python train.py --init_std_o=0.00498 --weight_decay=0.073 --schedule="wsd" --decay_fraction=0.72
Each number is 128 + 32 x the weight over its row's rms, rounded and kept within 0 to 255. Layers, rows and columns count from 0. The size above them is the row's rms in percent of the matrix's.

# layer 9 MLP up, 1024x256, rms 0.11, rows 808-818, columns 0-127
size [103 102  98  97  99  94  97  95  98 103  95]
[[106 137 101 123 143 145 161 121 139 137 163 109 169 120  95  97 113 130 127  78 106 133 125 147 106  35 112 130 123 140 150 141 108 114 108  77 130 109 110 100 144 126 135 122 175 175 131 166 161 149  45 165 100 162 159 131 142 141 118 180 140 135 152  94  85  93 142 132  90 157 123 118 227  95 135 127 112 169 124 105 130 130 122 143 141 115 105 108 211 142  86 129 134 143 104 166 159 167 128 126 128  83 136  88 122 109 156 136 134 142  52 132 127 124 159 130  42 137 130 150 173 105  83 111 134 118  83 109]
 [162 120 128  89  64 104 184 129 143 186 117 214 123 123 146 127 148 145 160 140 163 132 134 121 127 134 160 112  81  96 113 151 119 115 101 144 127 135 146 117 127 129 154 116  67 186 136  86  95  91  92 128 151 160 113 107  97 106 125 106 110  94  42 122  79 111 136 125  90  74 143  77  88 138 168  98  83 132 180 146 152 156 123 132 212 186  73 181 141 108 127 116 131  96 167 141 146 147 118  80 154 110 126 190 144 225 143 122 124 117 185  87 169 164 137 126  91 101 120 126 141 109 116 146 122 161 121 131]
 [111 104 132 121 136  87 109 132 131 108 142  90 113 162 117 149  95 188 102 149 123 139  74 172 106 200 181 102 122 187 158 142  73 148 123 196 135 139 158  99 115  98 172 134  80 158 130 113  80  81 102 196 147 116 136 103 141 144 124  91 164  87  78 159 100 167  97 141  99  98 102 150 196 167 108 179 189 128 138 168 135 121 131 118 134 127 127  86 180 104 116 143  62 129 115 110 155 136 157 184 132 222 143 118 134 125 132  73 157 158  68 111 125 171 124 152 149 142 158 117 105 166 122 151 154  97 123 140]
 [125  94 105 139 146 103 163 119 183 169 160  76  87 118  59 133 141 111 119 108 115 146 101 172 134  60 137 134  86 194 130  65 119 148 169 108 183 158 192 129  88  55 141 129 124 106 106 103 158 127 110 108 155  94 127 132 143 100 151 164  95 118 149 124  92 130 133  76 105 145 154 210 121 153 137 133 202 104 102 220 139 174 126  84  59 128 105 132  89  79  59 134 152 112 128 130 100 109 121 110 123 155 177 103 125 159 163 144 109 123 132  54 131 152 209 111  99 136 124 118  97 148 171 174 106 164 133 125]
 [ 84 110 156 177  80 129 151 123 103 147 129 123 100 130  82 167 164 111  77 148 127 130 127 131 122 127 132 123 138 146  98 102 190 119 154  67 112 164 141 134 148  92  74 129  63  96 137  98 108 106 127 147 130 132 150  96 172 145 130 123 145 125  93 177 101 131  77 138 166 128 130 144 115 112 166 130 184 120  81 162 128  42  79  69 127 122 147  98 113 125 151  83 131 199 118  55 133 125  83 145 150 154 110 161 132 123  90 115  82  88 136 165 115 199 143 120 114 128 145  95 133 122 161 183 122 148  86 138]
 [123 144  96 100 111 170  90  94 153 103 120 105 150  46 148 136 107 119 184  78 126 158  99 139 160 111  88 105 109 167 102  97 106 161 160 157 166 144 168  71 142 122 177 170 136 164 108  92 180 105 137 101 167 108 128 120  95 186 147 118 106 126 101 148  76 121 163 104 102 117 136 132 135  76  94 147  82 106  98  79 122 110 108 164 123 102 146 139 138  84 157  79  72 164 117 167 125  92 160 135 145  93 110 146 179  88 125  80 125 112 117 172 116 196 136  69 100 101 118 165 127 109 166 102 111 114 132 125]
 [132 144  95 140  97 106  97 191 160 141 155 136 155 131 103 161 135 158 107 128 159  67 159  45  90 142  65  79  96  98 158 117 160 121 138 161 151 143 173 100 140  98  85 158 135 169 151 151 112 180 119  87 131 128 125 102 130 101 142 167  98 132  63 111  70  74 142 138 111 124 158 112 129  73  94 121 196  85 108 202 113  85 181  97 147 153 175  31 180 106  82 110 173 100 165 104 109 136 151 120 145 200 138 136 138 121  92 147 134 125 108 105 149 126 192 106 147 118  68  72  82 142 128  91 154 128 106 108]
 [ 84 113  59 138 171 142 138 131 108 179 154  94 118 148 145  88 130 137 164 122 179 170 171 110 131  92  81 120 135 129 138 128 125 133 149  69 134 103 158 128 117  85 137 109 123 152  86 170 178 128 148  83 156 152 175 133  62 118 150 148 149 115 122 140 161 164 107 170 115 109 160 181 106 114 113  91 151 103 135 124 186 167 138  91 154 143 123 132 117 108 159 120 149 166 153 119 134  65 149 155  94 186 182  92 139 154 168 128 150  63 123 170  84 102 135  70 144 128  72  81  80 172 121 151 132 130 111  60]
 [144 153 135  52 107 148 156 173  94 217 111 188 110 130 150 131 100  85 198 123 122 129 164 148 157  90 141 150 151 149 151 165 122 127 110 118  97 169  82 137 112 175 154 165  91 123  84  88 189 105  65  74  97 117 174 127 112 110 149 141 104 136 117 163  97 102 109 116 132 154 193 105 127 166 111  89 156 149 162 102 130 137 148 176 172  91 103 138 151  92 172  81 100 140 143 182  77 150 157 205 160 121 129 136 180 112 109  99 106 118 180 107  43  86 189  91 146 183 146  78 138 145 115  74 108 134 102 129]
 [102 133 118 181 148 103 152 149 131  92  88 121 137 172 148  97 206  65 147  92 144 140 105 124 126  82 150 115 139 156  83 115 102  75 186 215 103 128 167 122  80 165 114 157 140 113 118 141 113 132 108 160 126 113  85  54 135 105 126 103 151 117 112  91 119 166 116 180  58  89 177 138 105 102 145 168 142 122 177 119 141 183 147  77 155 141 131 128 128 127 133 128 172 131 150 137  74 128 120 122  96 128 155  93 146 146 108 138  96 132  95  88 106 130 110 148 105 103 125 153  79 130  93 186 156 109 110 211]
 [150 109  73 160 111 212 160 129 102 140 170 116 147 124 153  91  71  93 123 144 114 175  86 151 183 136 146  67 155 109 137  92 175 127  99 184 123  98  77 100 151  69 158 132 158 121  57 132 107  87 165 208  68 168 182  93 158  86 125 152  94  53 172 141 107 117  86  97  98 146 154 154  70 186 146 114  95 131 155 164 117 205 167 176  99 154 147 117 162  97 161  85 155 118 144 115 127 136 154 168 107 101 170  95 153 128 140 118  78 158 124 114 149 213  99 154 134  71  88 139  99  82 105 150 111 126 128 136]]